Each number is 500 + 50 x the weight over its row's rms, rounded and kept within 0 to 999. Layers, rows and columns count from 0. Numbers have three digits each. The size before them is the row's rms in percent of the matrix's.

# layer 2 attention output (transposed), 384x384, rms 0.0586, rows 326-383, columns 96-191
091:482535522515516491456475457518466477457541566535449499478527553493527578455481525550477481504581516481490540522602619543508483593518578612495435523395502441461560517496498483515540510499444558460609536445487464436493561479446512499384416614477450415494558510494495429545491538548408488497
090:394435493560443561503393546565557450543453412524544481479463464448506466433536519433384507486575463566476436501478479510664493581350521542369505554420492536464484526569572501524435581486407503448490558487580482551551432525506570449595456548406460349390552505625470589466574495466475569547
093:437440522515471420498513456489569481465489495525484445446492548486517478473606482411502471447420541529547499543543571418582511491526570433550482599537442561527443479401538532521503560478608517422467597626511490493486579564554512511491467445535451583497515512608496589630516534531604545458
096:524543550422553348459455549564483548456481549487416533472431540555488566477487573538437561424565505567569518443558454543546489542443462541499563484528657523417496485466509546519475500523444605536540481528579490451541487551485442557489373565509476482538431573550522429547598460511599447531
094:505555466460491380519553455471503529559522436519517442495463527529438621497597489553469432525563501547504497465458493494462456427525580568510484522574609586520529559578441476472494478437516559406449512498497469493466562525581479597536492493482461499489386414519487460497500539427468531445
091:473509492577527506458475545458545415395491489501491481418425482468594420411565428484489544516502502536433577486520526475509585448613523458536439492462482468547492587472432537436481427514483510501381496521458498427490478559586533531483448445567563531491537411422613493534502507471458435522
101:424563470526631569574541534467560499539449490408459540488419365563595521469501417495566504462535468442467519511483454482459549474517471465521397503485490488526444492437405531491624539514464478576468501574482457587569455529484530518396525441469535498534491522498536475457478535441535553511
085:483521393489417377501476547468498541459489460433480549520489533488584561416472433528539552480564456431500515423468492524475467574542506512466420511548568403411536536483518520500499546522492583436503543467440578403546439538537514536526492506533476464469511482560475447495502556465476497504
083:422563551540460482410553560507516566451469504472464547471622514577538540536468496524576501562481449544404463563584508504562456447476492447429458480537569410493464474449397534540567514500559649482434489505524523491432496471413532443450546515445538589464447460494573512495478508576484465571
097:589502471496444410536497461468458598495550599528507568528499540420526317436411593528573518453473448457561499530560547504585507505463396469531530478431500498449502453425410448496403524541529572499434481493438557570534463555555563527561440575538506504431455547477529520487486474474589434518
102:531501577533437520536608563469440520532424413414427465490440473520380521422490446523471475526510507506526506513441550519473537523488527490427534442519495521511485479459577496493602466551558481444549466559424447515470423510509468469535526488450415530567521488507465522514496434552512525480
092:494477551523539508548558509519534502482415427571424462458505472549557542468558484457481475505609442455499438293572497489455468511460534566421493559597512450496526517452476464468549459534538468447483560467479437607516519540498467460550521481492482496441531550483446527557460498590555523475
112:499390449548436514403514544471559523488448477486494497521494542526493530427457450472519460496514487471417436497451534489492588432464411449538548422449499482485454501578521503403507473463420484560488570537489544508602506474493437554585480509490515525496584489525439435483575443454483506543
102:575540400446480396531527561511494579514469439504501519533499519526504486509533595472608494554534438483486420522444597520515492524521556467564537508407558445499464520539519461477607406531600561532406482516463489529513499492575424529569529514431453604460446520526467533548493450486516491409
109:537529415474540473497469514453475454580509481486491508517500495497565509547462523453602509518528528475600529438455509454576477452620407503507529512471513525460544539584542584615469448517466514337428489469448512440501482517472509433524433462616472486496448538528436505520500533432478481512
100:519485502399498478451585576498423515536486458459573571501470506581584503477499412440575582466460518511537356447468507458506494418458490534502558436580504484524415538523526472464513491528488456463504486471507506558443577514541490475498541535491407449505498535567440557544443530485504557471
110:529522465449463444399471569493581532466496519447480515480472505531443448565524538555542461482515489460477613335450496564598498509521467516449477475504531407553568548591494595526521413460587537527524492457504428530472435490504471439491451539377515511368414552486462423509497561470493499553
097:453560511473612583478382486504581585504497572538544575440478437482450478481447425535492523452586545474574569509506506422507463525615493463503474528495460544456523564489622591576488490529522472541495568468415463502538519507516493455480460449545585465594478590505551487490439482543492545548
096:563536493523443519537427427452467476490534465551576524503468436553497473537540503527446424503484490566534481564457476490570500526510568542471493481478521473465491478460488505506503472499466530497576562473521444494525446493496457577437545498429455564517432470437505504416456490533545568418
103:576474594506544516444549514474526383479531474514460559512460572507504486515542620435428433429482580557563471616466562448566493514403508516455474473529445541497504489443454462472573453451434513486514492433421495505512540494599534516498505483529495476556439514519507577402490443514472465484
095:516399457559568526551478441536507474513519570481474555466457494563460441487595504465508530526535537495459563527575580557449463452367503480566518524533455459525527471512474453399486475460463444486473530475563576582555521477505480502555561563625508367581493533584612534481542489500573469468
089:542459558631519521514522413451505465506542424417526439546539515569522596489538395525464512471441586466384595411572466569494515602448432515547504543510565519457503430527397385480600548444406537486473588564506507450510578461511487575484457472546498544476508472487461513565519438440547422513
098:510514461508511583508534418502540409543493465527554456473531584529398490485576499471526485507483486577619453595528472520506457516442541509501496485518560401504514473492541517442405529506612494431427537453561536505514584565576519530467577584433441425520500478499553552522498527505471530453
092:509484531558569609467506508441459470557527456476507509464519528572418535503572503489476526589520478425484509502492478461546532524536574609604427549545488486434535522608561471422531438482546527437501471492491464530507457434518516456456535543490468569478469566568413506422470511502433602470
096:482531534431542502577444506472583507453593549448501507501456417477531393565419426437547500495484411430495523447531461561529523492415443547427566438445433471476465520490465571454568578452434526368585474449551558500544579485414488512471554500511600516476528516474477493487449506373537506531
099:441449469484474406462475443509588464509495477432525483507576490525442434540474492465504463501551451529465526438454463507478576555525396554512519545541476494467497506500389521588440510525513439545489372457516469446528557440425470517478494485499515458522464492527518401509506560432515466542
087:514542486488592456547545483441439465550492509494511439551495457524546491527419558461468532432434541440522548529461525605524587509615464488545404621417450481474463392455541461534572547481505507483505534411480562502610521398590515527532488460508489565563497544521482396508537567540443537504
103:508548560506502453514423426489487392498469546465539520485490497474443474563543542481519546497535449489506519549499440589510494509580537496447436526443537435425533508464600503431528534493459488583490603389490469489520433458411530441507468467486514458508503569444543561428468429492480472473
094:474417516396501401543518463588513522489536518542478598584494499503521485534489451412501526598505376415459531512491439516559547549467489450438471564493560499532471492498557474344554418522471588500402541534530437471513420549495359560609502442408471535481556561509517493436478560519566484566
107:581427493474460574513384458623558552488525512478482537615523531431611462608429416468381537492446490402584481468475512505466483468557451434472489569409451571471602511579518526488563484468542478458580424517378530587476482443463514585525498474601580528517600579570494453475548450499548473501
098:419513473513459515483446532484557482491537500496476490547432515520503520594553421460493518515522542557565491499444553442453515531423507416431489472601511530610447495569502473546489588507543541552394423534562543617501421568627501420422572533538390498676556423550459443452504499439495457432
101:500469576500616519500439560489563460525483428453451502405463433522525442534491455507529544491545497446518599473464555445513574523469455385523463588463535429531525453417491566417407545534482501539492446489461589434430467584501532469449477419434507471542493481482540411486566460508462484468
095:513527535480548440526433438530474397522508515480496468424481509491539500444455544478487575395432414515461444601463501467539516516549444442575477458543459572547492395484571517503513542583496493531474602567537506487569451533471599569523448485536512542439408547490527465483497514528541610481
099:520515542567542551434486534470510549538482412454432532439489467538454467407530563459511521538496500521464523398536464481521473487498578552469535522486514495553551476571501512535434472545497455358627441551575500546427547505532416540364428522513447479445502471478406450620568464470481570563
103:383488493512533545512422471480539454529482550506559469459483503479665550557518385482539566407486460542608500430462433508535456502491518468502474588518477530544507533442478533477512416568507466546496518504466513456403508535571445404465574499653506459502494518557594518500490554536486531514
092:501484566479560588530416491534600387444512444502457466573445603483450487484617412466397562507428626513438495515591480529475520503514508432482548542475494507488534484507432584507435489505527515454457476560572498610524524476517573552424493492533507376486554535509581525416500515505501505528
106:544509490494563570532466507573438443449512545455573510485491508456486411559527510535543496504443418410484522501549479487590503476456486547508501546494471489483503442503495525486482523535446535449417508417505559499501386524497443454446419468540596560434501560500405451532471574464595530485
101:501539456491482518439443430511481412480526500459494506505538582455481489530518522519577527442546560490571557635462519515499574439497437557477495507494484576546564489428459462521515469456429513533434415476557543530584425473500549540546460496527478486504477519505551508472506492463601503367
120:469514442483449520524540503492507575564509472514535510484445502460431494514458486472529403514441494478431469545457503530475540512567518507515397558474548529498429546605484375444487433471443598469464508486443523435508482517518479612494532482500461444473559481567490510547439507474457554509
105:482487450505553486518520427457512487498508567549461555513494404431482420452452526561513519495504506469584464436479531566450457492416521580521501545529528562448549551495469574520544507484526610495430573428503495584491509560436509414509449506476505580496469503526451555490524545527511517572
094:560544464514493557432458512416532578458511531570533492545522415584491559470415541573469515575436465462422452507516507553542432515544499414527498521483508432573504532455449435477478493451458556517505504427543544519557564436461504486440561474439514526502471568490525564489503585479476510435
099:603503616530578581482462416498506554517574541541460357465527525522458530481571534531533559507501593563413560523481513425575386535480438438525520499447578639538519552525456513488484405432441572548470532570509491466428488490498533515453454437517463453491532497545481460511692452468455452462
100:428511534462430589514423628516569495566479539509451600449497492476540603583515520465467479518536494485589521459503481525504475557484618549418568528461505364514521510433543470507437501444477503458535469493583443547524531509497448443591475502552534421414549483551477510401457481578480433492
104:492524587553407492421483475536485627543503562545507486535528539464458474426409552484569500474500434558516524536551394536574464561520531483514546556518532482552522514398492464501524453508416510440502440498475514474581453468495482411565453489559571471468533492485477539568504487503512429535
100:483505486425319412630445526541567482476514518561467460464509530458600536481541512442519456483490502602442563602509434443485515566527515525420515455397536402450431491453544414480426587549510425529511452483478516505535549521569441561436552540488462493454515421447540439477431529577470548482
116:425546501543535554529456475476561624541460475521415510476542436468522445501488489504554508420492491596505451483455467514506535471540583478465488502473511616455524583475527512522580447452472513425565367447365462583484548441513510431571497540470561531469457492607453510524434510467452552540
100:506479547492541476497511557546606573481435536488526480497505534483527443414449502452443482541556555524370437470521537472386604484508544591506500516499500464476421553531436520483536416466544537490505464536490466479350546467482465509504446605573484504565508602493446524452467533509476504539
092:457495571536486462422479500496541500522473507442491557517477481480526392579565503493477555517544528477510489516523512508563462631406487559407440529510552389552489460425516468467426485523485514476500479512484417538460453537455439475506546545493406453497533497539584515403493479509524615453
104:349510621460511581531470553484585444449478473551482514435499512490376550518600540497453441529526482484436547479478421502520522507354523514471518608392507497486454480437513548521338573525548409619529494381476620577406596498494511499416536518518419488505541510545506487507509542506500536459
112:478475525525466518525433573479525476504411470522568538617568513457534468454477454454472512566535437480514420563492524464424520494524530398474587437455428487532490504476542503525519452513529393427560533498511564413395579517437452492489567468435508508405576485501533510459450505595414549516
103:487498574508494426421483497459480509562571547507389632491414551561502422467452559526471535457578493481452450535520484578567527458561471486525467491460512473470492560519544577422613502451530504523482548513458449505482506481560480530541479512482491589552463620570431422512393443441542521547
097:457516418478515530518504537469524553477469439458493544483516428545508440491520431495553493522433451482555523565536411558638494556469494392426432523472514512504570516659448404378535466512403548490505440487563484599566401496547505521515534430455608468554510436572509499497587505466511517461
093:514441526452506504504515519431621491507537407557450567547464544391583486475423371477509525507559485510477456451464420624445446544427527540447455524556524443458534444535447597562517553432458476462523495478505503524463623458503464500586508522436458495424435510499481611426566549542558490431
107:527516520460576494525551572530515542409523543443486490513515433498496429507511471450525523444443516498464541465499508522458576375510545387411506491449610430582587423562474486403524531549463356486521468434461562510513502436512471574433426562444561491463531462487572512533462498397448581407
105:498498578480527582567509443387453465501420498520499528507548558503505470428499545491536492496517533512469515635538531470498546532526469511554476431558534475545494494475487455456517479531467456504535567580528419402488631511445577531462479528574539593464530581520485497490561450556459547559
097:487463452543441569530459493547426508582458428536405457450430551507460467546555528437523478500621490465568540563460487508517525460459594484519662528529519493549488543394517485483577491503644556457505495530592458533404461450459539459490450545548503617536506567551521565542473479508584529517
091:527424431457483442496453515438469591546427463551598427482462503645541491501431512529521482533468436503533449428488489504530494545418486517513522500553587558538550605612439441503542482414452574453547376588535515517511543416488429487474498559453438561421388564486398378574470478522512401463
106:540463497546492359581459543491397425473478468526540427558542558550516438535524604504492504499489439449555493475528587510414431517544567512529498540513560420532413514375413566509403525562483474475470515563579559428513544460547504448469563454510505517465559481403503536497568481493511388520
# layer 2 attention value, 384x384, rms 0.0701, rows 327-383, columns 96-191
098:513437537522570432520501560473503503512500481501509540500514405535484566517440532495593472465363599503492533562480515563399540497616508537528475434558527488526496499435460451534558518544553475548458462449521506465506511494521441520471554410617475463568445563501470382533444497486513525478
102:546560513517594545485478499503367552533523601537517505533464520457433485540472498511417506479554456468439480443465448532476551479488453455530538469506622433492517479537518528531569483473490472543451471444494548444528498460451431538534535433503558428570524459502529458395502478496497527521
095:509531410484604596503481447460505439587512494478553503434528434536494438418455459432528497564543488449505574480479504448494470460599540501549481390463476444492478503544490425520504360518453446484445590486494435436511528446542483533485606518444565477475644473417494566506413406482445497499
101:516599527445501658478486474559477426459507535494450553530513509465496445484420454451519492537468481483513484504568519489545552500488441443484492461531457451458536483463503534568535531533543446527538507544475581517538470502384580441512529465510577474556551554545619521452465458486561462536
098:511463492398593483534541428540449533661503561426488453543501545530464521584498627500495461442562432476500442425501527459432443496471460459538514534481517519403560512510573468593480604391495438505526406483442555563477532462431404440568608436474444471540544530509459495408467517526514480510
106:527455580514458425473482504601431580529545383612522468448643524436480455500484591534419532538451483535527457495515548522643496495536512556452567507544499468497497414468605518510472574594453509580545521459518462463375602497528507552545492522535471519397549594411408446488521446478509505451
097:507499520485516557461554518552561552522471471568557410507567409497469355433502556464480487458458488556526516492472480460521500462485464517551532447481549649562513482481571451536599441515534412557524519503530461508484525498427516510476505463459559464531476489500548506491424446450603554550
092:548510373467560451534492447459487492571535524588530450477515545392421570476510472509393496457481564471572538425446536549518462488494564528498513541463430481490501548602599468495479553410452479549581524432497504546411556474513527602516407485599526443485501552464424487521533487512514507481
098:373529532497553519487498500528460474474432426473475494478540456544476581515570496481458520484560529463408563495428350494436439531520540558498482431594530406476576542525545479526538473511486443503574479477422506460437498445377447515496510453449545426542533468611534499481462541402414517428
096:602466405491565455493411514418443538493471435476554520562577545485532507484455496529478454472495525497548571414552525522531492479544406458492522565496550455496538382473479531535430553507567491590495499470506603462495622496422530497445504602579525493381576513448530510565468553492512478518
097:476492445463478587447386569453525559568554467457593515516552484469496419577476485452478497572429518545469524618486571467499485522549479486528486457488529534469507379476544514597463486567433440529596517498483585403480507517500580537486523562491516568609468492608526397513572532410487551597
117:442593545539572520544531532545465528547501531511498488514545478440508468570528507444440505489483548474525457520497532522511495540511531468416498620491525519500558618450497538556498531386528489529482457457472415474486528590498495487511548507542468544518442434509480522413388573550518455463
101:454470548535481620443463490457489521555526603490420439469512532516513542457501447479468432503456551591573592429575408467474483529528385532528497471514516575457573456421458537568449571487516401510486534529475503507574479601462549464475478514505488450575547518570538473548444520480519488607
103:571450622470443449558472551534545515492443530482554488451474489525462417445515513507408489469486419579489531454465489512512545479497400557499489443486504569567501557433444408439584481473529448616468513530490510387466527473430551543458537489484502479495491494502510484466419472483567567528
107:488464507587477502552474487503458467489489503475422511541466536470446525558553610508469435508467521520479578481462574511476523572522488424501500556403580603503535478536519509570483549490565522528501597514495459487549513550545460528459445550513505549495557491527409447430500442549575471471
108:474574446495480527541446451450497487529538466642411435509559501516530466528538476484482459560455477561537453680485483500511445567566551603426526506487432553537457473519473395439484587474484510477473453517461506513473496526431503487543474539628519465549460418436528571415482435465425470468
095:511525586598492501473522513523459438512516417504437361521491492542495496525472542474405496512477508442490489558447452546564523425479569577477493459541477427556477465500420419452548558552365559545486440531597502508493481479554537542542557593551461440445487480383398462571561506493439527438
099:479448473438530453613462530521434548473481506462495476517528546552442490545529448552516500514485475520404544482530422480519575404471496500556514542535500479519586475511524541502519523522479506504405531568531550518552530564431527463544533511573523405496563501503490489606527460516497488491
104:432479502546485450507482515470503568502422492462604513464523515451512539510500478617593516523470451383468454476544437562505574462541498349523548454485605451531508568472470520447445524518480524479539492541462470547519543488537447463506545579481531508430579484431397392574562532560443427439
102:479608506501467484390550497523521486494513496428558479488487535450514518552494481528537554495442573522478472475432453444496509530563486468470553447423510500503522543475409559535466482485468546512514501534465479482543421555545504468502413550401482584525561404498516447543417485612409511511
098:393485429386458410441534518516489461515457586449535536460497509444455392487496514472596522517543492510544427541492544442453439377508479372467580515475461545503550598501565548503427361526440427444561486496529461503496544513517456481454584462397490491590593506505596540440438636546553540533
104:501539556438487465522539507522529502444467525487416497463463482520606565566568499486524597494555585482458452426486422448416526487462481473547500486478426503502527550518423503618571454511420403584522440419460459530483378504433509480503516469485593568540525520553519472480476468578562476492
096:576594600598411443494531501498535510454448484499483574524560541455514446571451394495475402468439590584526493523481519540450516472466404385487552476419510556476476454463448608604533504542517449568520521559529518420609543546544591475471508545535473464543521519470489529615500490600618579578
101:558530523607408456526497457481446434563532413547515488470536607457553498447500558604508523550482483609537493637557483492525415535557533543588421523513518487533521420474475485525454462503484515592454539564539483493459419439531501476510444533476562529475492554432506504500561463455488559451
102:454583473526507529460575563520463426492536426626479469481424565576601481471540469568479475509499497467432492515468468507533460444466518464556465482465494471469537435563565535471602442475423509520543570513548536488546460553523508468452498464518598616496493579462510562549438523552478582552
099:548523613562526511451517481545516464512530490542468564461574526521542452389471529575467531462503458583565550426451503508458452431459459497498517448510561546480510505485518578521518395497593516482507404563505495476466520451457461482432549532437501406465497496460413624506455461444559492518
102:482439538443495430476506536525531574432488494508479449450563488443449466482429420588442506575459558518483403514478477408544577457458498555560501406608442511605529525529399524544543459544444488383555405557524452499517491545569427526542537504530529480558591429532469421563508545515555596593
098:422557503646521528494504517493510534454521506486418446512536592503503562512555557577482512487454561561512436554524530538579485519558546538460496470520434443455499525475488574575481615471478400498569435569446504552565520497540485436432470515511583478541456422454390561455523508451398527486
105:509530588565469464441549550445540527512489447526490489491555462476481442432542574469649516467551417551424582475472506520498435445500515590468483470500433513516448479515577454481482534573516500541475537527535562401485555514544509439428436515468388490488391462511513577519565570349477560579
100:619436616493574540480534489514460534501474569484540486482504492361510517467620548534506471482498492460398423412554408521526508520497517392532585554419501506477545551373550534458517438561432413474549557452422484484513487436465457561503444511482561494413500514449465474588442491605599502481
100:552481513461450425508507448485463574542549501548541462534617482460456555525542546529503462488492449498508413504553569590526428545565532541506507507531487502535495532505485406492537508497431503472428540541533467539448492459455413563542483472567464453522467515390422475461430473520427473489
105:468542509484538483451553531521469429507460511465459620445527518576450513441441462481415502502553554465517479402475621579375528439466479491496470407468520444461524484542419542459443497468495467389479433512569549528590505541553495452468575522482520499544609559496501519502472468486476524542
108:428444486428486434480450522546490476484489542452468474514519499542590510591544503520529505552510448529548576643502554456503502610521447534558456504510488527514394545447472435568507517458531531642415467512499441447455454548421503447566551515403543459510476499456552518359453568477524416471
111:559521507451494469541598478546537557505550491497475519420480463490394480423528586539383498534530497412453489543581566515448505495468531472489507494471527521526450511441559501529543505404466461443453467562495439499487517503504461502521448465465515525496396526450379479473530497481577475529
104:510507435507572431482485532487459594584476618560575468475520409514528573558521544491537492423525507487428496442348519417545536457423512409445564585519521514421443537508583389504450479480422552460507524403445457437469507477499404491487572491551384537473483464572485471479469496572518407469
109:374562492485445498429473448495590519441509496500467449554500563505517548547496509490488506556560514597473430567489435493483428489498564555503392420526524498523445481521446531519525513577539513494579493598509424547543450478490469505508457456493519454557425511481590553537537490492468547525
102:490526531466425500485640533540566474517488469520502536498506534520484519508517468548405506537517543495483432529483456543515479518420536477571539476511495455506489495484484642497525485532427509473540570457453459532522551545482500453463534500444584584516515554489591530558437500524421528533
107:510487530472481490487516509582515499434477581490478539545487533604593473444526524510571543558536500476559537550516442451431494513456493490452527399599451538517518557426578615561549518525559366519501451464477561495499539526465503479467513522464587474565413508582607552384427453460511436489
114:615556465492399596523502534526547506542489493580514544534592546468510501489481467486561547515560490559481583539522429564521522543484464592418484454440469531474519339522528458545467530608473490497482509521507523433504499429513510552437463462513537466537460506556584501520463457463476491540
101:502479503470502569571472483613431516578450497541549521478430536406458438496559501505566529513500497601499529516515528490534562484457518537434531508482509562438562486566581492517457536500503512516333491469524523464448478573473544550499488559556492456511491475533464471545458410560594386459
099:540486357440484460462521541485504481553458656423484520466482493509442405504500470401541484577529507414518477461498542502389623464522492515407538491466438494470567594518523510491441489501529466469492463466458578479605471556495453549498560563408493477567490487477566547540432531600466499517
096:522405493543611479559495444443444552496501443431567479484468515524514376457454522493533496456470561482502507472626578486548520465658472508487492455530489528548497535526487574502547553384471521475439555553413539418516599516517583511511518505492507564543565489559528471603538496521450567562
108:441472441421499495529517526538589445459464445446445502503460433454522512415494514472534512574553490489569552539538476435516448507538489604456452414492469454471480510493533508487463513495542516637528516415524517493456549521437538610491512446397649505545508604564534518493555504398382463458
105:463459425543670493437483408503419572430507512316502522517444453543447520558504510476422510509448589346502483388554562505508482408441530356507474522591513554552540572497484533517541451376474544453532531549488475559456537475579513486541520455546496468452574496569482482518503505520545495484
101:566418553416417471480489609525526447494534448470529501488530533513467574492496554485560522545473465472582567574521534490494477504503515568555543481557423474518421499495602462517513607567607511611510536472548528543496502486555567516502455490525512411543464539438513503430598499440485465440
103:492480517530421478500474475500479476524529526497465489541570496571543543576567527509593511493385453464520542551476463520596432522558521449474495569528525446543545588518564520511501517532504480557574495517372439581453504509567520511504558483405535442508512395480417493423504495554513471474
099:482470536607530518551507467591469475482538468574484460513511516526475568516507540515547452539470471540443469561556466417521488458555550459551503449425409428565418515513495511558510528530470460544463526482526515468553503521524497498462413525421634435524449530408457480638528485564404548492
107:518449437557504445501440451507381575518553488519510433583459452529611548579440516493553538459430530515475458525533488463506469542529541486613432490576466497476489551461578481516592455444482599418487486550477359474490412486509517561548478513481589540483547491496438464506508498571505452532
112:570407511514559511533563514491491516547507474527523480374333459566494554514510550463392479340414511465442460492562487579507557542488488495455487666502578445499460577454495541500566582463440477496466430488498497522578454506509561455544538542555446566497478492527472465548459569522534470409
104:541506521517478460550451523538549559486477413552545526427647444438427501459438456475584515551476551484533574544492488509478471403501534706520514449540446413503554454515462436551436472516450506521495549498571476494452601543546551478481476488481581443466578503446477538437588482488420528532
101:465496606508411517486459438525474543518558468580479473590560572385482475451508513563494519578524425515464529621463521457489483445545555550511546437510497513489518548441591522551447532463633439584451480474498519514449480573481577507517380496538522445521440507441485552492476470433479568486
096:481553560556404442483444548530535539532465491479575480545558489518472486515567463504484505528433587501502528572553614456518520472628495575536533506509469565484480529428514379469529480561517496514542591479470460512473399559533548559454491481635493449524488528501536478467559499383458568614
106:429499537486459451442456427421456516513561500550425503513501524434546507581542507525444502558505489510537475627480545469488418531489526505507543554545470557481480561488511451528444505571551539553579411560482433568415418520519454458533419519527425457532462504428416522407554493515589476459
107:459452518531518433467538533580480501534546483461536508597441507572560534520499431496399440448486440510425489372496546511495580506539541464471475536479541433384542465568401517435450444396505481438539579515543511506597470465489443498493548512430447554551560469450467510573452533492591547443
104:583561550448523523603512542450544526498528489489578563531536481489549467452459511512455442456435519583459511466492451426585476520552497578564508432513533405453519438537464545458382491483480474562472547456492493391587606528504562581542554525425536492439575555555445498523496471476472576452
092:420514509498421585529493511512550415475520527499433558545529517430472504421565487412540442527491549514499545527536601517502465549658477542404513446489457511500529523437584489474496482468569430605484600525503451463576457605539548473505550455601511479599503454522530561468518458452492552505
106:406467416425554621444518423495546526518475554450500481477429494493522525459474403524541480497535512546452475383538425508505542542459433500495433468481484500540566508525529454498548488405433501462481502516532539561524437533414469513540543563437508540445498495583600479560461504617506505519
# layer 2 MLP up, 1536x384, rms 0.114, rows 0-14, columns 96-191
102:497511499406389513603507505479471454519475553493492525470467523554458573502515483549542496465462507530420590408521511402518489453590544513519547466482524504470455494457560543530550461604530483491570554431559512474576481472456584497431523481482412559593501575494419523564453542588576500604
103:532446505545498461438479523527542417523426473476427459514541513462530561458450508483426422495467481519517512506467570448407528518563465534524506519431525521472444546445409517429460539520572507539490389473407596589383541517528449453531499478546512552530508528535546500563533488492555489494
096:483455564584437438637476481483559484472535434583528496484493575510525542551546570609534537497498499546484481372524473480583409507519521527508481438514568456486518479484573554488492496535522527505507479472669459527500566520546539460490425551519450482516521488503494458490519408453446426571
110:520423403552522462539458505577538434569487446572486466472465455419435549534554533512474529442596547474488579469469556479564493430583459371500432583569546474525500449530461502528553602439454442457436447495571532497394488581457543519497453468473620555548452459537418498545551463530532500520
089:388542548444509501448485481472501486413482416416391476479467492403453527564562496464450496618548513555452528427540553406484535527436533451468423461540535414551498613462552540527474503485466522512542444525523421561506504542439473427479478559474503539524563511414474397615556548535457442507
107:527499531464623440487513504501444452456471461442502455526464479420494531606499518535432529512552553576455434474532483481536476497476602510504407548457570544383387539495459502515499498583414553522522477500472434519574404504508511459537496480520542498515487552432569482523543440479511425564
107:490464585452540522477609512456518469600553468531462519377463426542537500472494512546597524438471476463473531529440489482531474509536404498485395479524560380591574491502471558549433597483491587541552518544461507442517464485489483564537502491467521495412529430479533549480581522505493445435
105:486513446531554493441452513465560443521563518543366517419641549419489340540520485447491464542524561549494546487405567508512378535552490535423488504483480472435560498516564413597476498464531485495514411488427506505454528561536516562528414484423476544551525448512470466589540493452528596504
114:528544553540541529505553417524481522545529544490472546472477535459460493480495537474443455541557546478587524482571565555520542481478462538493519532495468517511404539473477478527545461524389489530473486539536489465456467502451513429516493510456605444493489467489572440493524443479413458531
095:482518516461492515518472502457547625429524544506461541580542449445521457559357479469542432507484459483604549521574573526573459465529569501473451396613516569448508497529499514545540469495475532370505462499362496555545461307418531530534454566431538569513598514472450550478549528406508543492
106:577450484617420470557579540531474487420535517466529551466476576484512521452544469566495514535519497571471439557485497479547488445543508533481420543520524526579426551506356510467456590438511522470519495483452513574569610472522550468539468480517519466584554483574459467398554530527502497473
088:501416510547483431535487429565399545473521515586526466463478589466472524462439469550575507465511526471427502433562666495526491510444542458516438490519562566466570535484505516555535491412550453454583518403462555611541478515460526456535515489452502595592526564437514454446449504503542456591
103:432533577512447484501460522480477510429508572448469481565526605571507444532531583516503439507519451610431471543542598483450536491519513470487454491568501595446497550506556559527597522477531469480423527409551550501446482434418458452510501469435515515515439409523518481433438430418478515512
113:492437428489540502447493445469442574496541513551408512514469488521495499483507460569489546620515497410521552497559406435497478584394521448559531507490456435504460524471556502546476507452498587495506428467505517493539570525482559504508449555510540509499540485439548568555492419491463584464
081:537495475524393544462492554410512492511483482518468528441476489494559533416552517533471540549509510483504531458555418500494545506479446462489477493444499512549500482538516468503517513555553624506525473558498516542502522574455515511467397405514517549543477549543521444555468454480519508509
# layer 2 MLP down (transposed), 1536x384, rms 0.0883, rows 0-14, columns 96-191
095:496549504527580606555526579600473548501508454502406481407497539451433500521438547467477441484469539583534481459401489501422425498403465447512549467456521502515516551508480528493548538603454466498457585442482520477503438522539575472432572576619485489551489501520380487530456530442516528581
112:459392537502506554418493450481560517518566605540456514481512600540563598403437635556541522458456471485559545521508510447482564505517485473484401531462523552529446490499513592396496532502478549531603618507463543489448484383568527583552505521534471439432501465460461481470549491511524491531
084:465432516554590436520498503431429551427515545470566479474516513606451571412432483515571530576466458488566499498511504536533513401498510493433467529431495501572457479479513500608451555469481504494503510436496477592519473521565443550497560459529476467440479576416507589523539413423498402522
105:510535498476439530547447590530468520381468550498437488443466494571521375480568583468478555504521500469525427531593502543354509512467517416452544469423463423514510420529462516527475518516558510463569478497581505451478425539498562469517471453464489529464415524568458496469464498547454488410
077:520454541439404566486502599480440480391518535481519432553548525520479540516576512545441490570452463485467616464426518543429561534545527567423499581539548427519424559518418486448423503500466554512541527483554428492525515443489478428536549487526510486551470509451560614574513508518478457477
121:546379498424529554539435474556493403568502454474517464431537496479467421589463588489491455557451493439491510530400467535540574545531564423522414416509532459554444446419430416586523493522480545490477539559510477376559509488554475522490597546459377487530526554549467527523494628453404425467
123:526421468520538547424460510591469569449563534484481562529402545445489491419579578487451392486456493423478502475490595450472577562530472458473471514494529489446493427557458507480522510595558469536523525521463575455543537493458526478520496477531458468499564498481513548407457636520549681456
109:484472574487524499472459454499431504445559483474558519515513523533515455467524478571548484606437404443519597513616485512478527447465448453469496493486493492541412510512592481560519524512508523500521527469523531573497539543503419483512526544458513471543458564534504512491462541430506550542
127:526573529425489530471455488542503469422535565485464582435478444475502428410571509486496539458509520536508540549463485513495507543420541506450586497502434440476427586532510579558530421568459526571521477454446555557559473451493470465604475477474447464512510535513529530473500443502509478526
096:514516472447488588460546513445414520516471485492535620506545509539437451510492520516420584435440468478429392515465496521472561438454573401481522504538500537416433503593530508548541422538600519472480601494563460441460528494529494568503567467547534563552444443510488545487512516580559518498
113:472490529581626494478552493581469441439548501411552522525490545551463467592482538587502484490512435520607476517504500499545413471490495469419453490491539623472596338584523572443491447510639458587546532445513483475575488496433463539528509577510506460479494549532499505470522536595541598496
079:491499523549557599546506516479451450505444518483396515434551527548541511581466530412489463418470475610532473485519502512442484497516547401612414462499522513514523540479528508483471533481543570568550489544484489544538513588453505516558537489484549475598511452363423484500540567481575555498
102:516491506547464503635494487426469459430542575499503486461548429544416531504501556524505413517520591470416620627475485555418579538556562524486520526420569510519481417393452496520499537612496419516430550516506540454553511442537485506439492449422451552538458567496505485565453506491476421453
113:546469444440527540464557535450578524462460541466514442436518510599492544444515418495462460461664452450524524420572537496515554500437539505394479500525522529541473436485563529545472479498519485493543489502465539490532441480496614487515511530502435452546528533539505557553443434436427463516
099:572545449590568469517493508619529532480455544497503508494490506421418504523528549444434454574464468539480462520437531543460527458571496428488470533497508568552530433484480454519426512473576452372463584481553512447536520457500406536543546536585512421489479512511489432524514509572550579494